From a checkpoint of a small transformer trained on Wikipedia: width 96.
Each number is 500 + 25 x the weight over the matrix's rms, rounded and kept within 0 to 999. Layers, rows and columns count from 0. Numbers have three digits each.

# layer 5 attention query, 128x96, rms 0.073, rows 0-31, columns 0-95
474479494500478506503491472527491493497490488474538525539488512497490476484487524479483519470500495510484489498503498503493489502491502529488517503515537488495522479482528500502516527520476506495468483495500498507475502514512467500502517492483473509494516505530506526507490481521518488484
501500490528483503532458550522510516515515524498518502502472488505475492485484543560454465488491474487472460517466502483506497500488517525483571512512480504521478531530496486472499509551504487537505453474525463440505508526480482503483462482491484508528492513491480513569457510552546550526
480490504469494526498530491510455485461543476482509522487489498511527518527530464493528507515459454497516513464483501525532490510492500452513428481488458473510461493487483494494480521504509497469485504465490517525507508492515481485498532525501506521505498466502500514479486512467505481491
527468508522500539468532488489499511486524496485508504484534529517487488487490502501522515524487551513515537479482517503489515470500479487537480498532535500502536490461475513522490462486485526465498532483500504546518523473474499507549491538502534501457482483525503502493491521505511482531
480452519558497494476492481493485480503513503514504496501514486469501515507476511491511474488517532498450481510459485507504494502520502493499551516437485475506528482481502531516507497508496512460501501494491455474503506495525499470520550496512494497494477526494484507463504470505526542477
510511436512512470489482543485505488469491513512501533532499471502477491488442472524487465471503507505495476491486530510520557541515474506480487526465505473522479508513504535484534517519543468476502472474480521438506488484497534527496534504437500461517514485519473510491509506506506521492
497477526473480497506458519469482480467499520548529515534493521515504480555506509536520511468569507499477531475460491524510497510516492509493469532499498458525517493531474517487491489510501547512512479485528477516504459534539487463511506497500437536515491475509484467497501506536482497475
531508502511495479510470532483462511495492451487488510561494521510492499527548469532492491539513525487495506489499507518483518557474577497530490531460453461492503489485527499481490474500517532507492530503501496491514497489488484540482491513562446543504491510528524522466508539561476515481
537496476487496489530490528500479458550491501509507528493515518507483503508541514484517518486523500495464468465483493528506496495488462494477486515502522524506501486494511482479481447505507504471546529510499501489495460536526457480528556488456479515499484521492458495508546472470528503518
491476500493535493501476472499507459533493506518456484500527509484534544511487480518533555492534538511480524476518478507481450508478504517485514478521510454457512549481482480446551503498502524504536504444491459500536504478471500476457523502483480464544493467508474524536466483504477529496
471483521486510497517523502505499550497487516475489468508497490517538496519507507475523505494467496468488507492513528469497522523490439491499482500500484476494531499487518472489518485520515512509515530484523505514534506498473467509512500483500512527476465507476506477472530505502484484537
544483490498484491505455513527505463527547504483504491537489479508451478501478500536480522499459485534529518473497471488535462473499502501505511473527493495494475538479511501484488498483489495501508533501481464470466483529506541557434532524512509505488513478493522493515476456508461492513
523532503515492543499542473489481468468452454472514499464552514514472496528531471546545526475524557480540495522510491555489488496482522505510500512495535550505492510514512497494468524472475517471500520490461511513504529504461496514515471507518503507506519522535489516466479526476498458485
465456504523504475502499484520487501492518481495537484475517498511487486501473447474485560499535532513474499492518500482481504526516481467440514516513454515533456532506502479520493482530556496533478508503529506452522448483522487478526536521523442485495551496533490506520454541494483472501
505473493519514525476479521500511485510487479507505551511536501511503500460475531493537483506519484503514475466534493561487480504538485545518525507491459536545496505561500478473500500479505521545534486496511513467469504459485496521490539484493518495498435503518520538505519497507489495516
485459506531450499515470499490524477493508512492421510478525511493522546482511471463477533521501503504547493552471485488485529543462511507537486527546514499493476523536536513526527496521484501503472525478499539517486464495477478505572546500540537518463510520499535432499536478491473488523
548488463563517492510543498485519530511490508508478467456494512490474512501555529480540497457529566489530534466520490464495522491447470515502466463523521514518501521473524538471494525500513503508504505515494533547530510492434509529546496520522513488451473499471513469505516512453473499512
526519492513501516505528541503481488483484457483459502463514519501517524516515501496503506503523510503513530524503505525531499480546486484524521523492516517519484519489486504524439453496488520476513492474540525472517479494494539516535511525511501511461497505480496477475528494509498511499
548462509527520491482530504499484546495498525497483455467534491522487484509520484480504491530523553493533530536480541484497478508480511525466482486523486485563530536481532460527468520481483486532524501488481528494508500449466481460548508516512565502454463482527534510488508531513513484488
522515484480480515536536482478517516521520507509474492470502479475512512504508515515493503473495530516507535484521479467512531493502504502506517485484500524486454484502492517481511501525504489539511479502487512523489507504496482514525486464523501562528471497504534502507476487499488487505
490487504514488518481492491507524502520499485498531474480477514515514471482510497493545515526530520460516542483500515508506542469487481493526493471514518503548488474467505484483504457520480544512536511505490494534503516474518527508551495485487520500463506460516560480482495495496477484508
492486466495482510529492486501522454538545510478527511530477505499482472515484444497461478489502525546528452455527497496472499489512513508463482544500465437456541486487474499500509554477490467510540441470532457503532503487506519502491506513528529450505503474510520510496497503509517509524
510496544496493476487509513493482494543517485507489510454500475536515503492510497497481510489507465495482509513529449495514509472468486479500484526481536486471489540442495497461428484508460516432447470512531505505478537491514499517517470525484483527471490471509485505473471495519485495503
487471455476540463480477526536503477516558489530512475532464480490492528471483528478500453499470521494476449461513467501485487500508499487482490506472505517467487559496463509481472476499479521470487499464494477492492522547527480503496499497487499500519483482499486482528512478523513496485
471482509479480471505501520473550491508519485525504511530480514469483458503527463534489505482497482530482451502463482499522467475521491514489540485527478463494502492531522503486538518499516512494465432502500503464476476504519492515518496458478487445514515485469473545477460485487487527485
478515482482481555488505512462499511461485509515537512516538539484546465453495501502496509513505507496474467519507494472503532550513526470526518527488494514489513516493483506479472452503524474494487457515443510508485450509488475480485463501509496533492508502533523523505526465494492508510
517465493517513530434571454478527499557482492510491495503501497516449513508534538469508541526514546493547571475516494466491507439468496466506467506498510489499497545475507466505510470459559517529510525502484537526497507474480516578556514506496532548495471530550468492521492545480470514517
517463552476523536541546521524492498482487492488526474485541535520494528498536503446508535518482523513529538539498520499455490481452479494528516471507482517566495504464505488530506469488473529510511523490467551567494547428444551526539486559490532520499492493534502533491537501437457510492
529482523495482533494533473474515568500476504482484450498532465542511469517486453498548556543533539477525535527526481511535485504469480505507454496510533502492518543471505473492483506464486531523509542536530538555527492494471513510547458497548558500451483460490542482468507524451466455484
544485509517491490452467512523492530508486487514498464449488495519503551499496503470525519452497469487486478493494497530509499543483488525491504527527471507433510474479505512543534476451457510524470452459490491481516499481518490536478522482509527512555533475505525551515521491454544505485
516502439465491550475485509496427494500514471494479503529460497447472475511460542469457512470518526442486517496514518466466535510536532507481494447526500519486484515509469483495485556496502513459544501525518546505482482475550471541524487498506495496527502474491479474487519462486485532463
505513496543439502488534484548500480503499487485494478474539476555447461529499521461492496472478468558506541471520461503484548420478514510505490489518508513497458537512528502479524462497515484482487510513470477536467523471458473505551442505504520488495485528451524494504506525499502512523
# layer 5 attention key, 128x96, rms 0.0787, rows 0-31, columns 0-95
450510482482499528560475523512481454478489482485494545514469510487501527469469474498491471494469469528435465505513520504526517525563522471497532519490466462501527458496450541480541476500495478511541486498480473478489468508556521474468500478495436525565507484492492514494490510504485508479
515508505519486458511461514505489495475521481460539533530488481486550491482496496474518487496510461521475473482480496553500486519481508474449515487519514479484511440545455490443541519552521507500470507476504493531501484498511485479461519503475511467511542493520504543472470476462525497432
509512506508478476456518506474499505477473519515503490481471462515503509498532523521475506519497494535476502474483524501504509475507503558460518534458488511458443491538498489535496467536501487491480471500552480512476484517522492457502493501486508462507517525518483526508507471537506499493
541439553466521510483521503487499499503477495505489445498490475500474519511521505489538526509497515479555487526546501505468513490471489502496478490515478523523502486517537467502481490443485487499504521536483545483494518466481550532495499544524529513463480501533543437421486476506464471516
510524483458498498498495531504512519506486490486513501483500520484436470499478476489495507501510498495497493449523501500567495539558515495493534519519490502534500527498521503449486505529497511504473487475513517520504484551508504500489490477485465482487513475499497474547492498487520464460
462535518500488484529467505482496509475539490488459493510492517479506484460477510518488525510553475492463458482523471451466478475485546508522510485522471495489518480499498466510533497521464493477488464468509495517520479557501518484494511474515455502501506516496513527516514510521500540467
458469512448481512517474469503521486520488448492477466478498521498485472496466457492524512534499489503462471496503491502447509536527486527492546471498477529477507470528473488562498491488542495488491489483472478519535497526462460462500506490527486495525478518518499518509542474468490492519
483539520501462495522477473501490495469478528455517527481517529459551536484490519488479508479498485491484464503535472509519473486564465497523497514505501502534494502485476473502518509527490510519469473510453484540515484504495473415504477496473516517499486516484503524514481473495525491506
480532547489505478518436495513536507478510519491501505529497504494514486492501511498518476524469482500493485479488498517486477495570512463502512542495499451463502521536506523513514460535569465489475461509494504479534479478498510458474510452470466513545530545496533529499435548527474476474
516495491532538470556465486557461485494516483508528463518476512475466482502499502499506489473442501486522506490534456487542478514500496469506515511479504522514520481529524489527513538480488454506479480473512473504511475467534480487511537541500501466496531502486505509514520474485499497541
558483498468536499483571448531528479520501491511481450500548485535468526537503507512495544536537569485623565530503529516489468488464508508522507494491542538524475491476526487516481470442526455545514537535459550531460528421488503559528477539538554504447508500517499445475482461450498494525
473479528512522517451528461499514498493472503503508450495528452501498502534524533451461552512487522482565510519502522461476487531467486507522453491517446514504435489493508480515497498406509531535517539508513540514492500434523519580556440531469592516522485516491490446463554487475518518522
529462505498504491504509507487489519528521494517514491494455495477452468509475485521492497513463495506505530516511507451508544485525485501533451484480494477495530508521473503498441516466515519490529493509481540530485537506528469497504471481504517513475456563475509506482501461510486513502
521459469525510495524493494487510528484502497508446456492560520520508492521514495471494479516434464468515513487496520569488477505501511476516502514520512508503538511519511518495460503481469483480505489468504490535494532505508567505515478493501565514504491488499532505486500483500520492496
519517525480484496494508509485517519495523475477528479489499478445516499526492522536474496494472490493504462468491469484515488494501547522498488489534527484461516523485532504519476509501487504469527530467494503489487470479521521438501476513524493510502537503513517509482511514439508513466
542525470454520505492490497546460457471523515561536490510523562534542534477487501502516492482507510506478473514520510518479486475474489501493504499533471462500545490500466484491542511470525512539516495444512488506503486505509520486477468481498477488559461486524526514535502517483497505492
500487494496507515490515485506501496505481510510479480525503490511496489499485484511502523508506502515508495504485500536490495500465491518505490493506479527481505531517508485516491484478494500508527498516508514491485519451512482514516496502505506481514492521483473478475507506514484506506
472495467509535500542486516475489488502508545504469489511479520459507531516495517532483490532494500478501501490486484459486536549507508480500493476488505474493494538474529533529524485508520481500459490480493483489535488556516481462481489490500506465538506508515481487523496500537482499560
493472541511494551484543436498540498491500489467495477505525471506519536517479489509511555506483488474578547479499505516478491514465509498511441514519511515511468496489550482444526502483465460506553546504500491527467539483487523544509478507521501519466525493501483479491495461480440536522
529475527501513507498566474512517484513488515497528515514520501498520501493466488478488532516513478545508513496473524475490502512484491498497474513489515490509493479520492462539490506457508516496518453498495464523471499520497511484521496493535507489470508505493496474485537498496496502498
498461458477523532479547531504508507495493502497471456523524472534475501539518514493495523509532547531573513496501520502475500498478475517481472522500484468487511526489520475519453530481495507468474520503489503497509502449494488509483500534497535524488500485453471465487518479481520466485
479483529470502449475480472514463486504557500490478502484524494480508497477499557490493496469503497485502493516483506516563498508505453504461448496517452543524460467502489513465484498516430528480495501459508503505489505540496472510514545513506528459539519504520503497474494514488487487420
495484485526476501473510444503502486480456486486468483479522523508471530481518504481482474495507490469565527491506568504477514501517526540530468478512452505515499489481517476500462476460506519522516505512523483469469508482503480530508502464475524498438552524475493526489505489509561467502
523517488535471478490470482510508488500513505454510496505488528485478487526494491484481531513494471546489526539479494454518472515498526508461494535494513482523500461492489522480533525517527486498478489492502501490500478477507519451517508506490462469530515438493517499511458537525502516461
501504465508509487489494506530549504509570492492512536471517516456498466483519490480491488487532483497481504493492484524476478538515479473527478507525536485527506472499491509501472478509509496518547504469531468492531448484523494495489493519509501508477469509504509508537542524512529496493
537500496491507532514534500498567479557484480490492477497504516483485534501511531527500528497516520538507524513485496489489535453516485465519520527496518515504489498517498523564492511479489535461528500495498477496483522509519559483467474528522549478490492547517512478491493503525456518473
491499479522486495527468513513501475505507498464463493504490494490501502476526500466484518510494501522471494481531513533468511531482510477527481510527494550496515483516496540515512470500489494509526512512532498519497501536484518470503491511513498479503504494450534465489516545462509495499
490503464512522515520487490465506502499504498503493514472490495495517453481482516506503477490512471506451473482489481489531517511561513470457539490538520487492473472510498483476506480554518469488493471470522496490504434517539559476494543499482485495547468510509471524519511520517507477506
462545486509462434566418558536480477476560484479496556515491531468487499488487486506471457492502449504407452504453458497540497518562514475468575490456489460507505463509477558507519507533487493487459455446482440483532457510524445453468509510484468480556561497502477562540476493550508531412
519440519507502518535498512517472482507509492463514525517550519520514518530512484533524485469524512465526488508490506480507472443545498491529487477480486496478498532504495458471486527478517498512501514504586486508441471482496497473492469496485515527498502464501492460474485495487469524522
493519521530517474528488521464584531487523518511519481534543483493520496471509489462513506527517509547492496508504465490517476512492459556490505497487479516508472496474504513514482538524516546523477511496527459526479569524501486491502504514549509516528544484476508522521497538515482464512
484524451489467467513456527541539505512495479495527516501465510471520487478481506502518472515500492492497505516497477501517442510492525524512460543466501493481512487548445513463560524533494510473485477464552502475513510543527493494447518436486475470521500470530473493502537517476567528470
# layer 5 attention value, 128x96, rms 0.0578, rows 0-1, columns 0-95
505521482469473476486512493503569455498458519493493469546541525462444522543545500453456486480465545533476507526552510509472484510486521489487484527495486504508522483458484536506472529504518488485494479494447497511443478506475512506472508484490504511522481502491481484486495469515491486528
516498536467457542461465491499476463545487487513493477495497511490451511477477488502489502503489516501464505493520463509491506456523497540512511507495511530463515518528487466487489524524533506466461483542492505502504490532499515496503436489469495476504496523480467492509489476532509517490
# layer 5 attention output (transposed), 128x96, rms 0.187, rows 0-1, columns 0-95
496473504522498492486512526463487472479496465488472505468525429482457506549499516484500477484519497494489546498481501511519494460507490502490502513483461495523458486523503520490553483455561500478485494445493464523504468483489563475483542508491540464562521559478504506457519502460510507534
486473480504471469500509498467493417578523538452521489475513484521481481511499493474478502514508527470524539492522480524484486477475506531497514467493509533527525508458508501437492553495488487505521515511474443498503525524493509499515464470475528492549482505449445485470517496491502505482